config.toml
n_kv_head = 2
norm = "layernorm"
norm_place = "pre"
init_std_o = 0.00723
lr = 0.0109
warmup_steps = 200
decay_shape = "cos"
batch_tokens = 65536
seq_len = 256
steps = 4661
Each number is 200 + 40 x the weight over the matrix's rms, rounded and kept within 0 to 999. Layers, rows and columns count from 0.

# up: layer 9 MLP up, 640x160, rms 0.204, rows 226-307, columns 0-39
# down: layer 9 MLP down (transposed), 640x160, rms 0.155, rows 226-306, columns 0-39
up226,198,238,200,177,188,174,148,132,184,163,122,243,227,193,180,169,158,205,207,205,242,172,209,186,215,193,227,163,163,204,186,200,142,200,175,186,151,236,170,247
down226,167,195,292,176,197,142,228,192,178,222,219,241,215,202,205,211,156,275,219,193,179,213,109,207,206,161,231,183,221,201,188,170,128,221,197,209,194,187,195,219
up227,256,160,196,154,269,162,239,128,297,211,151,150,181,266,207,188,185,164,219,163,236,231,245,228,245,218,94,146,156,195,228,192,139,215,144,224,206,221,231,176
down227,128,352,226,288,215,176,262,213,189,96,193,184,232,159,133,201,209,232,161,181,225,177,166,209,137,182,218,166,240,218,229,182,261,173,248,169,188,242,169,256
up228,127,247,156,164,300,265,221,165,154,182,148,213,237,146,214,164,153,171,245,179,169,146,198,233,149,199,230,177,244,230,174,238,222,201,139,228,203,146,161,218
down228,225,179,193,240,189,199,229,183,178,211,192,184,161,227,196,183,226,183,153,184,226,177,179,191,205,174,192,196,192,206,249,250,211,227,211,156,217,201,217,216
up229,204,159,162,234,213,242,204,189,245,215,130,201,171,178,229,141,206,247,58,209,220,198,214,231,129,170,220,140,178,211,210,143,173,263,111,222,227,151,163,163
down229,254,163,159,153,195,145,169,136,136,170,121,210,268,203,189,191,164,144,213,213,141,197,208,218,215,215,171,226,204,238,229,219,198,208,193,258,222,220,192,154
up230,195,175,226,188,211,132,160,197,210,140,270,184,241,162,167,209,201,204,256,227,187,238,194,146,176,188,237,179,165,185,179,215,236,260,223,233,134,203,212,165
down230,167,267,239,217,157,202,201,201,198,194,189,279,187,209,232,263,243,120,201,175,249,178,131,235,263,183,161,190,223,124,147,155,157,224,220,229,194,225,154,183
up231,220,242,160,203,232,180,256,173,214,180,216,170,208,168,290,149,193,226,211,190,241,213,181,176,207,208,245,205,243,151,176,202,180,191,209,180,214,207,145,171
down231,225,141,189,128,236,169,281,212,214,254,175,210,211,194,199,269,216,166,233,160,210,203,245,229,178,146,177,186,212,222,150,174,215,189,220,186,245,184,205,165
up232,187,170,209,200,222,228,184,201,200,188,197,220,270,168,159,209,237,177,186,191,136,207,175,206,237,240,246,158,261,209,196,200,215,180,199,205,257,208,231,253
down232,190,205,241,220,179,150,159,168,234,241,215,252,175,164,219,211,248,169,206,234,194,213,234,178,128,249,230,226,175,169,163,228,186,230,161,214,189,227,221,211
up233,238,219,187,243,253,216,198,188,255,223,190,225,202,256,116,150,210,154,195,205,186,179,157,200,159,137,174,210,132,136,183,187,205,203,182,158,219,214,202,251
down233,112,248,237,233,233,214,125,200,210,230,162,197,157,155,197,178,195,129,215,194,254,155,291,227,182,168,156,223,213,164,233,107,171,258,200,167,129,137,162,224
up234,250,219,255,261,254,185,242,208,227,89,201,157,250,224,114,174,151,127,216,173,145,136,200,156,187,233,168,116,198,203,157,176,210,246,226,186,212,171,200,216
down234,182,251,132,203,229,181,279,208,242,276,216,223,228,215,174,186,94,188,161,148,180,196,271,213,209,235,151,218,236,203,287,247,217,211,189,171,222,256,139,210
up235,200,192,174,226,190,208,211,242,244,208,92,191,218,281,199,255,179,188,164,208,241,225,203,237,205,138,222,228,128,253,210,161,193,187,255,174,230,203,228,198
down235,194,220,215,169,151,225,252,242,229,203,145,212,239,238,236,176,278,205,145,274,169,250,162,218,184,155,139,198,242,288,200,186,202,233,169,271,269,279,176,183
up236,232,224,108,185,177,205,174,191,145,192,256,263,149,149,150,165,191,202,105,208,224,227,232,263,188,192,157,177,176,164,229,180,222,222,192,224,122,168,122,169
down236,180,161,224,200,207,181,195,211,238,235,184,214,161,262,221,164,196,263,217,239,215,257,182,199,202,259,99,168,163,198,207,139,195,257,167,232,214,222,159,153
up237,173,201,202,202,212,173,287,223,188,237,176,225,224,225,191,187,201,239,178,219,173,188,196,216,264,172,116,246,226,202,198,219,239,165,193,201,185,196,167,184
down237,240,177,228,211,176,195,147,197,138,278,169,168,236,163,178,191,253,185,172,176,114,150,268,204,179,135,222,127,198,181,227,275,245,189,189,204,231,224,171,167
up238,226,168,245,122,199,122,261,151,271,173,233,160,186,252,208,171,215,267,157,201,156,126,152,186,146,184,153,199,223,238,277,219,295,123,180,260,248,206,211,256
down238,187,192,219,215,148,195,237,150,143,153,205,161,241,172,269,202,194,153,142,119,238,228,195,201,131,216,199,229,240,227,150,122,188,212,283,93,189,133,162,182
up239,212,196,214,156,227,211,223,219,215,224,236,227,101,213,165,190,214,147,151,225,179,203,221,208,211,133,197,283,193,159,187,170,166,184,183,219,225,173,233,216
down239,184,231,172,201,228,223,193,205,156,158,167,175,227,170,203,282,152,265,254,266,210,162,127,204,220,178,235,191,306,201,215,186,211,185,206,254,206,231,229,236
up240,182,204,238,163,229,245,193,205,228,247,200,178,132,215,167,230,199,172,187,158,230,183,193,200,165,156,176,199,182,199,249,194,233,182,250,198,190,189,240,177
down240,199,258,227,113,137,220,260,125,252,223,107,278,197,164,175,190,199,194,369,219,81,171,245,160,213,185,203,135,154,154,153,151,182,106,226,248,122,227,184,233
up241,249,214,156,205,205,200,156,257,243,174,229,211,208,120,248,160,262,184,123,159,168,218,147,240,185,216,211,130,143,171,230,211,159,146,177,193,164,159,239,177
down241,260,289,217,162,193,203,208,247,229,180,229,249,245,208,216,193,214,289,159,109,158,194,242,176,270,127,295,231,138,205,240,188,257,225,234,136,211,203,242,240
up242,254,238,133,216,182,191,215,183,260,192,194,213,219,221,209,121,259,138,183,160,237,249,189,215,228,231,196,247,204,238,205,213,212,177,234,220,215,219,200,172
down242,163,140,223,209,211,143,260,245,136,185,230,176,168,180,179,302,199,201,184,146,194,201,194,253,164,199,218,204,205,179,206,181,200,199,192,156,182,148,226,207
up243,186,189,222,201,232,256,233,201,218,151,127,192,180,246,176,234,237,152,186,238,200,213,205,154,113,252,241,226,166,240,161,183,312,243,249,178,135,200,225,185
down243,189,194,117,214,192,188,151,155,175,174,189,214,204,212,249,211,190,194,215,194,231,227,155,226,197,158,201,231,202,188,223,314,185,251,239,215,201,216,216,220
up244,267,207,162,199,253,167,206,126,157,208,203,118,123,191,228,157,143,287,201,222,267,203,204,277,125,172,167,199,209,192,228,181,201,156,221,203,223,233,263,188
down244,165,187,165,275,223,194,228,201,179,291,222,248,202,175,175,146,208,203,137,254,239,184,211,185,170,178,282,245,255,138,209,232,312,162,248,221,218,258,251,175
up245,224,185,167,190,318,170,220,182,226,225,190,196,199,194,213,294,168,198,199,275,171,178,227,142,292,232,154,238,193,225,107,259,278,159,267,184,154,266,202,123
down245,130,219,139,248,225,194,162,245,225,207,244,180,170,186,165,189,211,173,157,253,237,224,200,206,157,239,236,181,175,132,226,314,233,216,187,194,178,235,230,201
up246,214,156,233,234,227,173,228,150,143,140,223,142,167,240,157,193,274,261,209,227,300,201,270,263,122,152,61,228,205,177,208,202,242,190,207,190,225,227,186,213
down246,127,154,113,233,183,251,203,204,164,184,178,221,321,113,323,153,206,183,235,246,231,305,264,222,143,168,166,125,198,177,172,257,193,164,186,150,199,171,266,128
up247,157,142,244,130,145,168,228,217,318,154,125,219,135,146,178,183,137,210,191,195,185,203,226,168,236,199,214,202,201,202,236,184,277,224,207,226,108,276,222,244
down247,196,193,195,234,234,251,177,202,256,196,203,168,273,222,152,159,158,184,181,258,241,288,165,226,259,176,220,213,201,215,150,210,134,254,183,206,193,222,258,203
up248,244,226,192,164,199,183,192,265,198,206,186,212,193,160,176,204,146,214,192,224,185,231,183,195,149,199,204,196,174,191,192,242,190,224,174,215,241,161,183,204
down248,217,177,237,194,191,218,192,213,200,254,210,243,208,163,188,250,225,230,221,201,237,178,142,156,231,200,153,163,187,193,181,130,212,194,176,233,168,170,180,214
up249,207,307,255,222,283,226,319,214,231,215,310,196,228,171,220,272,136,183,181,297,202,219,246,248,165,205,221,251,191,185,204,178,270,185,109,203,144,210,150,172
down249,213,185,250,215,86,181,156,253,211,176,127,272,192,206,237,178,153,174,293,172,143,163,301,130,186,153,145,187,168,230,179,215,262,210,283,197,198,183,183,174
up250,265,214,186,177,245,183,221,227,230,179,230,200,210,152,202,156,273,104,183,348,244,264,175,172,176,179,207,242,167,239,147,140,224,156,193,279,238,186,258,280
down250,223,202,261,144,208,157,172,146,141,154,130,203,244,220,250,221,247,187,221,191,175,194,305,233,267,244,222,149,188,190,208,197,294,139,178,156,224,189,191,201
up251,191,225,192,187,174,208,224,207,202,247,209,123,179,168,187,205,239,255,238,164,235,255,163,223,177,248,165,227,231,230,156,235,188,206,186,182,192,201,243,243
down251,192,241,177,212,254,205,217,161,200,166,223,246,257,179,188,206,197,180,180,231,205,262,196,186,233,226,207,210,180,244,182,127,165,227,222,204,188,215,167,207
up252,222,197,171,196,316,215,135,238,210,223,252,204,231,136,143,290,195,153,227,199,241,226,181,296,224,203,172,253,230,159,203,189,170,171,230,252,164,261,169,183
down252,184,150,131,202,275,178,158,187,195,301,197,298,231,176,198,250,160,226,186,207,218,198,200,127,158,253,193,203,162,167,245,179,169,197,194,235,153,152,129,209
up253,221,174,175,189,241,218,154,196,230,195,272,224,151,269,227,135,173,247,255,200,313,169,189,336,166,185,164,263,242,116,165,182,236,266,188,241,135,170,187,233
down253,189,94,297,266,207,172,177,190,148,166,232,195,152,187,202,232,238,162,268,222,167,161,146,237,196,86,244,264,156,226,271,193,238,211,283,308,238,264,163,116
up254,179,251,222,191,230,197,184,202,174,183,164,223,232,210,213,254,282,191,209,261,171,167,193,223,215,223,201,211,213,207,158,217,183,279,198,208,170,220,166,130
down254,153,234,183,193,218,137,233,247,281,280,174,211,176,140,199,232,196,96,179,182,185,195,226,136,218,100,226,164,311,183,172,232,255,186,247,179,244,222,281,229
up255,168,220,231,222,215,188,231,148,186,195,142,181,231,227,228,190,167,140,198,221,196,151,164,230,193,219,226,184,213,174,153,249,180,127,144,186,137,172,220,193
down255,244,149,204,169,167,228,135,189,126,203,252,281,187,191,214,177,267,237,178,182,217,244,247,217,160,268,135,238,162,182,211,257,234,239,208,218,169,292,104,189
up256,194,217,250,275,164,308,156,222,222,161,255,232,209,155,207,169,161,243,80,217,218,252,185,199,152,181,234,220,131,192,237,232,234,215,141,236,215,188,232,131
down256,170,183,219,243,234,171,200,245,205,197,207,170,173,225,117,230,209,232,185,193,230,259,183,188,175,227,211,263,208,233,133,198,188,217,198,112,222,219,215,217
up257,176,188,187,171,178,200,199,247,205,194,232,193,183,150,181,265,306,151,243,179,219,211,207,208,153,198,157,259,175,196,233,255,178,252,210,223,208,59,228,197
down257,190,160,223,133,240,242,194,237,245,156,180,267,194,218,181,91,195,225,184,282,200,188,166,185,265,199,199,254,220,235,231,249,269,148,209,235,166,236,183,171
up258,160,209,258,250,204,141,231,224,189,129,333,175,188,216,224,185,245,168,238,201,210,205,185,210,210,303,231,182,146,225,252,128,220,141,185,171,229,154,184,214
down258,124,163,103,250,208,307,176,256,237,260,218,113,174,179,219,182,224,163,275,159,182,156,155,200,245,166,109,190,154,191,200,126,241,214,182,176,199,232,263,266
up259,175,207,216,212,179,243,196,242,233,189,187,224,231,150,268,195,203,196,197,174,214,215,200,209,202,221,195,235,232,211,237,214,210,159,236,224,225,183,175,183
down259,251,191,187,227,256,178,189,229,232,285,173,152,218,250,159,245,255,260,191,260,167,203,181,188,200,178,184,186,175,181,148,259,175,202,187,162,207,233,229,174
up260,176,192,215,229,154,251,241,260,245,166,177,305,202,205,158,153,211,183,213,248,188,206,173,144,206,228,271,145,222,199,198,186,249,212,171,161,127,198,199,141
down260,148,142,177,252,236,156,146,212,189,215,197,176,175,169,199,109,115,165,200,169,165,151,202,174,221,157,202,190,194,210,185,247,181,291,225,244,215,171,243,168
up261,206,246,207,267,229,204,199,257,248,132,170,177,245,121,215,212,165,196,227,170,230,233,139,186,199,125,220,188,188,120,188,188,163,159,147,240,127,267,218,208
down261,195,164,268,191,92,178,198,257,199,123,121,211,206,218,217,265,147,249,300,197,166,238,265,183,179,136,248,242,259,240,266,180,204,215,188,185,184,183,156,169
up262,139,215,237,157,182,135,234,251,177,191,156,195,185,95,191,236,112,210,208,257,179,158,272,216,158,283,181,200,186,107,255,168,147,173,191,257,240,123,220,247
down262,216,152,204,158,223,196,235,136,189,141,181,236,210,195,232,172,264,191,175,228,199,133,171,190,186,236,202,120,232,186,201,304,244,209,195,168,156,219,253,178
up263,177,211,177,114,231,171,182,191,182,210,180,245,162,159,207,199,202,53,140,230,176,232,188,121,178,239,176,263,176,296,224,104,143,117,201,254,157,192,148,272
down263,218,121,200,173,165,188,265,228,239,188,211,234,190,225,124,157,151,137,114,279,241,168,181,171,136,196,164,344,146,168,171,246,106,198,230,167,233,301,237,218
up264,197,181,189,215,177,129,237,207,210,174,216,232,231,222,150,199,196,273,130,186,187,245,213,221,177,186,204,166,208,182,195,250,211,179,154,182,203,228,122,243
down264,193,193,179,232,245,220,219,179,216,221,197,194,153,244,226,220,125,230,195,187,225,167,191,251,185,163,221,240,210,223,178,267,185,220,166,201,195,202,204,217
up265,166,242,166,208,166,199,239,147,249,193,154,204,171,203,232,206,148,188,174,185,146,221,260,196,60,201,169,218,106,199,186,252,222,165,189,147,186,199,175,184
down265,191,211,205,194,194,189,160,156,175,252,199,142,162,213,210,167,246,213,174,238,266,193,223,223,226,191,242,203,225,202,220,278,216,163,163,188,204,195,161,184
up266,107,169,205,212,154,205,210,207,198,221,207,231,225,277,136,125,188,219,209,290,231,261,150,160,168,137,205,210,134,180,213,193,261,131,229,181,234,203,200,201
down266,157,182,236,240,237,250,124,239,210,219,222,138,109,185,197,234,165,257,215,244,215,174,171,247,147,217,229,184,156,183,246,162,308,225,209,180,154,203,171,209
up267,246,220,251,249,180,179,162,239,258,179,182,217,226,215,222,229,243,115,198,183,206,215,108,234,181,222,210,205,181,165,249,218,252,221,133,241,168,225,169,225
down267,193,220,185,187,271,254,229,150,202,207,194,201,217,191,183,233,202,214,214,196,178,194,208,203,196,202,203,214,224,254,142,265,95,188,206,196,155,201,195,237
up268,213,113,250,203,241,243,173,179,193,157,205,173,198,187,211,192,207,181,148,213,181,197,256,170,251,227,221,213,171,152,214,222,173,211,249,176,186,202,196,119
down268,272,167,176,141,113,228,237,214,196,241,141,190,167,187,181,272,236,223,263,192,202,211,275,172,186,153,155,222,215,196,152,144,190,201,197,222,140,219,149,185
up269,233,229,148,235,183,188,221,273,187,133,205,148,187,218,262,211,258,229,211,233,161,228,160,165,228,183,180,208,140,199,236,155,217,229,210,255,186,164,154,134
down269,200,200,246,195,189,205,234,213,257,300,209,226,187,187,187,158,178,154,205,207,189,266,206,215,231,203,173,154,222,201,95,153,88,143,167,142,202,157,132,137
up270,182,220,207,170,169,166,223,214,207,163,198,145,272,251,186,210,195,185,177,260,192,159,180,213,182,198,237,255,172,196,266,219,189,214,165,246,208,189,211,155
down270,248,226,188,213,243,182,155,184,182,242,204,207,215,243,243,198,161,190,241,198,270,226,263,216,255,216,232,201,136,164,187,226,186,246,245,95,202,229,197,225
up271,249,202,218,180,184,265,234,293,139,287,190,141,255,219,171,207,217,136,282,137,233,245,221,173,167,205,204,190,196,235,179,256,200,218,234,197,173,247,191,178
down271,191,218,215,212,200,188,225,242,250,112,175,231,194,204,226,185,167,196,151,201,171,154,134,192,183,184,183,172,176,200,206,314,207,252,220,167,184,216,224,202
up272,216,151,164,144,250,275,197,187,214,200,199,223,271,201,173,112,197,246,119,246,196,209,174,229,189,162,203,230,231,219,147,171,210,163,252,148,183,162,206,235
down272,158,225,163,163,185,198,192,191,185,204,174,226,235,219,276,198,204,161,267,92,160,136,175,266,228,150,251,151,200,185,204,246,211,160,281,256,201,183,220,185
up273,187,229,187,207,224,223,263,128,212,124,170,243,266,191,194,150,207,180,252,186,216,217,224,196,159,197,188,168,176,203,216,233,252,211,173,226,170,198,196,160
down273,225,208,185,234,219,185,196,179,211,206,187,181,176,216,199,197,180,181,182,178,180,163,196,217,226,195,193,177,202,234,240,294,190,206,194,213,231,198,182,194
up274,209,222,244,214,199,274,172,222,226,185,167,230,200,221,145,201,247,194,230,246,166,181,208,275,150,178,215,189,187,258,187,205,261,177,193,158,140,265,180,224
down274,125,220,151,179,208,210,243,269,232,239,253,160,162,151,220,195,244,241,279,145,190,225,210,136,241,208,196,202,173,297,252,121,222,175,163,200,166,193,278,202
up275,214,168,231,103,233,193,217,216,248,206,159,190,193,169,181,240,231,167,229,299,240,282,209,204,143,161,217,155,224,178,240,149,168,249,177,198,261,262,258,166
down275,203,251,208,201,187,145,183,226,252,213,152,211,245,244,209,165,191,208,222,146,194,125,203,151,224,142,218,278,137,271,260,152,235,247,131,117,253,254,195,257
up276,220,251,188,159,240,156,213,240,253,197,128,205,129,187,228,210,260,258,174,240,176,262,232,269,187,162,216,241,192,216,190,180,222,130,131,161,155,199,220,229
down276,197,259,207,206,139,224,165,239,243,241,219,207,288,204,224,180,211,171,185,141,184,240,153,187,180,180,147,231,193,262,203,252,298,198,135,172,266,190,255,163
up277,204,230,189,212,244,262,200,197,183,212,174,219,194,178,253,173,206,224,196,157,185,156,202,234,184,189,197,205,172,263,179,183,201,197,188,195,222,128,175,197
down277,245,159,180,264,226,143,272,198,246,235,177,211,159,150,197,228,261,183,222,187,229,274,173,214,240,158,247,234,196,141,195,157,202,187,241,178,233,211,231,178
up278,192,134,150,187,210,178,219,281,176,210,232,199,213,163,179,218,230,241,232,142,241,214,114,236,173,192,182,212,132,249,159,169,260,223,240,237,134,181,169,154
down278,153,218,152,157,161,218,227,222,242,212,144,236,216,239,198,226,245,189,177,233,213,210,99,157,273,256,210,118,254,171,211,204,154,176,101,212,157,272,117,262
up279,304,218,197,171,233,230,227,202,188,170,221,217,153,195,217,161,223,256,195,193,174,227,222,215,213,180,168,106,220,183,272,171,210,248,224,208,284,177,197,172
down279,130,190,205,220,166,170,203,221,140,257,153,239,164,156,90,218,168,235,253,138,184,140,249,196,262,212,206,187,209,178,211,303,206,247,187,236,259,201,211,218
up280,198,209,191,212,173,169,253,262,169,163,195,235,133,143,236,174,182,167,222,223,227,231,206,253,217,186,204,158,293,190,155,217,181,138,238,255,208,222,204,224
down280,182,157,211,203,248,202,240,166,207,220,244,172,277,183,267,227,186,160,225,140,109,256,237,195,231,239,200,250,225,220,205,180,154,144,150,199,191,98,198,180
up281,275,170,109,182,213,245,257,159,181,196,182,191,201,241,151,180,290,190,170,313,269,208,249,147,210,160,205,188,209,213,209,167,210,164,184,157,107,192,237,212
down281,222,252,200,199,183,157,183,210,173,234,179,185,190,201,246,248,210,182,204,222,186,286,287,213,229,166,199,270,246,168,152,277,252,259,181,190,227,202,224,179
up282,235,214,278,139,274,322,184,218,225,190,198,163,245,164,76,210,164,188,230,123,130,242,187,178,212,153,211,124,119,256,186,209,225,253,176,251,237,167,196,186
down282,119,264,68,219,186,139,196,277,166,120,149,167,241,143,263,185,181,178,320,192,192,194,165,227,262,159,226,160,123,180,260,213,144,215,230,251,322,172,163,140
up283,199,163,155,230,209,182,212,155,243,201,178,190,205,201,154,205,219,154,204,175,205,244,137,184,260,219,232,165,201,183,184,210,228,213,250,161,173,198,210,161
down283,209,195,243,168,195,198,163,233,141,194,193,217,242,236,184,315,179,203,156,183,178,205,166,230,191,151,192,170,200,228,195,208,215,190,167,202,203,245,231,222
up284,219,179,202,179,197,185,217,214,225,209,190,242,142,190,153,256,231,171,177,155,207,149,209,174,174,200,202,294,184,185,147,190,156,193,231,171,236,223,232,161
down284,206,203,189,232,189,178,227,184,234,217,209,178,215,154,224,198,133,197,159,256,185,213,185,219,168,158,227,236,196,224,252,199,155,215,208,195,175,160,235,170
up285,174,150,190,151,174,219,250,182,337,208,210,288,162,186,165,207,132,139,197,178,175,187,195,198,162,169,248,209,206,159,159,200,191,249,264,183,205,239,250,130
down285,277,281,206,156,151,230,207,219,160,248,185,180,198,192,265,217,129,211,138,187,194,223,197,229,165,206,188,241,196,181,192,169,254,217,224,221,182,142,218,170
up286,189,217,211,232,208,176,268,225,227,227,242,191,137,223,161,192,252,154,185,278,309,214,193,156,163,195,218,119,130,237,201,271,273,194,254,176,177,152,150,161
down286,281,229,173,191,208,201,157,193,215,184,221,117,167,238,167,186,220,185,152,194,134,191,212,153,272,197,153,203,234,133,190,265,196,176,184,227,196,177,221,175
up287,254,187,192,213,291,161,211,210,286,212,170,227,190,198,158,204,195,142,191,181,155,206,165,200,220,179,247,227,233,203,200,226,216,171,123,175,225,209,172,133
down287,193,126,251,191,208,190,168,168,189,157,199,189,155,178,204,207,186,163,216,85,169,176,231,174,245,262,195,133,208,179,139,102,226,163,193,170,187,217,163,141
up288,207,179,150,134,153,173,250,196,145,169,168,214,198,149,182,210,178,237,185,223,242,209,171,188,255,254,197,222,196,173,154,221,206,170,227,183,201,196,150,148
down288,199,190,145,205,182,200,132,194,201,191,176,111,244,141,237,251,145,174,214,240,175,228,192,168,178,219,218,166,236,182,196,205,166,234,133,190,186,147,173,164
up289,98,199,196,245,154,157,167,192,166,227,179,178,185,226,162,214,139,244,135,204,163,242,158,186,236,232,221,160,218,180,176,189,166,226,175,197,230,188,231,175
down289,129,183,218,236,174,80,212,167,257,274,139,190,134,263,128,175,134,189,303,205,161,284,219,231,271,256,166,191,155,201,213,155,144,297,198,77,180,218,148,171
up290,274,201,172,198,157,197,189,211,201,163,217,157,217,218,214,204,176,231,172,176,176,245,163,175,225,210,233,152,143,176,177,192,118,181,192,150,171,175,190,177
down290,177,202,265,195,248,205,252,199,223,192,192,196,181,196,165,165,195,160,207,217,222,199,249,198,159,223,188,210,242,210,233,183,211,208,202,226,198,176,197,219
up291,205,181,291,207,262,205,224,200,214,237,218,218,227,202,225,188,211,242,145,198,236,137,208,167,207,153,156,284,250,224,159,135,172,198,223,245,199,264,184,259
down291,181,251,207,239,237,197,163,174,169,175,190,157,194,176,248,222,156,201,216,215,140,225,119,183,159,127,228,171,71,154,240,141,152,217,191,143,282,248,177,163
up292,210,194,230,210,179,183,207,227,249,168,264,158,189,208,154,284,261,217,239,193,188,211,181,214,184,267,159,221,145,207,216,241,240,259,208,260,229,137,143,239
down292,190,151,181,199,162,190,204,244,203,253,208,172,167,210,192,148,228,152,140,108,234,114,161,206,119,241,117,200,149,205,187,176,179,162,305,161,124,265,271,233
up293,122,205,245,174,228,319,287,251,185,206,176,240,133,278,245,202,101,253,222,271,260,154,213,227,204,211,228,205,241,173,141,251,167,243,203,121,150,121,170,313
down293,219,73,220,353,214,234,238,290,305,207,170,180,165,288,292,262,146,188,255,215,276,235,241,222,178,284,301,266,182,152,244,229,152,141,239,81,170,181,163,192
up294,196,180,184,208,225,242,225,193,225,155,175,183,253,177,147,172,186,211,150,187,188,181,225,132,201,155,182,150,215,175,142,204,203,285,145,214,226,226,241,178
down294,213,218,183,234,181,198,211,217,205,229,197,171,228,160,192,182,210,211,163,217,217,179,145,187,177,203,204,195,223,226,211,318,213,218,216,253,220,284,204,153
up295,157,203,247,249,189,244,198,253,227,185,212,127,239,222,205,255,237,256,275,181,202,157,170,178,233,174,193,155,202,286,168,154,255,140,219,255,134,218,229,195
down295,216,183,149,216,211,85,183,147,268,179,196,229,128,220,223,148,168,202,223,267,168,213,177,209,190,177,224,186,291,193,280,241,182,151,191,169,232,191,203,180
up296,116,227,172,203,200,171,238,158,253,209,197,235,266,189,112,267,166,235,220,226,207,122,174,184,196,178,208,168,176,154,209,213,198,227,198,169,140,162,201,215
down296,275,183,201,191,200,223,189,213,150,228,201,206,173,193,251,201,212,145,215,208,223,196,209,231,161,200,217,166,173,220,172,280,247,169,156,229,220,272,199,172
up297,192,273,249,194,209,227,161,177,253,162,211,157,158,185,228,201,201,202,247,186,220,231,169,194,148,185,195,223,219,226,186,222,185,190,205,200,166,165,152,273
down297,215,197,248,189,190,109,182,220,241,181,217,240,146,219,117,195,270,182,205,200,163,209,223,158,262,189,194,198,199,197,251,203,255,217,269,232,264,180,219,177
up298,213,104,193,253,167,151,257,187,170,116,225,203,332,182,216,191,124,218,220,253,165,211,228,138,220,232,199,230,198,254,203,169,226,174,210,186,271,194,216,212
down298,173,209,226,234,264,205,173,209,168,241,226,216,172,233,197,206,245,223,204,233,264,191,164,203,286,231,180,211,130,234,138,245,152,163,209,232,227,210,222,208
up299,188,130,197,170,169,212,248,216,257,220,153,185,149,248,250,205,195,128,308,159,212,190,175,291,144,242,184,244,244,224,227,219,162,203,187,105,158,216,168,195
down299,202,288,110,214,196,183,208,170,255,232,211,212,215,245,201,233,157,206,177,226,126,261,210,190,182,213,155,194,246,181,206,149,249,171,216,226,234,237,271,237
up300,285,221,226,222,214,108,195,206,185,236,202,195,163,188,230,205,140,203,157,182,220,205,194,221,251,221,189,106,151,274,177,149,208,127,242,209,205,172,185,169
down300,169,216,213,181,175,169,224,165,181,158,184,267,149,254,193,191,190,197,192,208,197,220,189,233,210,244,244,196,241,190,206,154,215,261,146,230,188,169,219,249
up301,201,223,228,194,151,141,192,206,214,193,182,158,244,177,224,201,217,243,250,233,153,173,151,249,157,251,227,227,145,250,181,176,187,257,210,229,238,205,176,195
down301,231,173,234,190,272,219,202,220,184,148,105,145,215,168,182,227,204,213,235,220,162,188,271,199,209,222,199,163,218,256,170,264,190,140,232,174,225,181,172,195
up302,249,168,164,150,194,261,200,208,291,151,222,228,228,190,143,191,182,158,212,145,228,209,207,183,256,227,122,134,184,211,298,170,179,127,148,189,215,135,218,233
down302,255,200,227,181,169,166,191,143,160,201,137,204,160,288,217,226,195,195,199,269,135,255,180,227,178,178,216,168,225,247,179,282,163,132,206,183,186,252,158,190
up303,221,85,223,217,137,150,248,201,238,160,144,258,162,203,160,173,211,223,133,184,191,208,245,191,222,251,212,180,209,109,160,154,209,170,216,236,150,198,254,94
down303,180,228,150,205,148,221,250,171,223,199,204,106,176,195,221,241,129,158,168,165,235,232,241,156,198,225,174,211,230,251,200,276,261,233,210,213,174,148,238,190
up304,224,193,205,131,162,183,161,200,186,191,220,175,174,222,215,174,137,199,215,205,213,201,187,239,205,271,161,256,198,203,238,233,220,246,202,271,215,163,166,219
down304,219,216,178,130,113,222,151,131,195,258,220,266,222,147,209,178,273,282,153,300,139,223,217,163,250,230,272,192,219,196,189,132,198,248,193,198,216,175,231,80
up305,211,117,280,183,235,144,245,193,130,256,201,191,126,270,253,190,164,158,210,212,194,195,183,174,217,163,175,216,125,167,256,142,199,211,168,295,224,235,248,180
down305,168,172,187,191,218,160,198,186,250,209,172,124,120,255,289,214,198,211,260,150,232,194,212,242,202,246,245,177,248,270,184,169,252,211,236,234,179,186,158,237
up306,170,172,226,192,196,229,221,165,242,205,199,203,136,202,155,205,251,202,185,126,220,163,257,223,237,182,203,260,187,206,129,156,167,237,157,127,132,226,199,218
down306,239,170,277,259,241,158,197,233,223,278,189,201,193,203,167,184,145,212,193,236,189,186,218,154,212,219,181,206,234,217,220,205,187,234,245,261,200,245,242,170
up307,162,113,196,146,204,149,217,246,160,225,133,237,160,194,223,224,177,157,266,173,208,230,184,203,241,216,130,187,203,162,168,248,138,157,211,228,259,159,119,87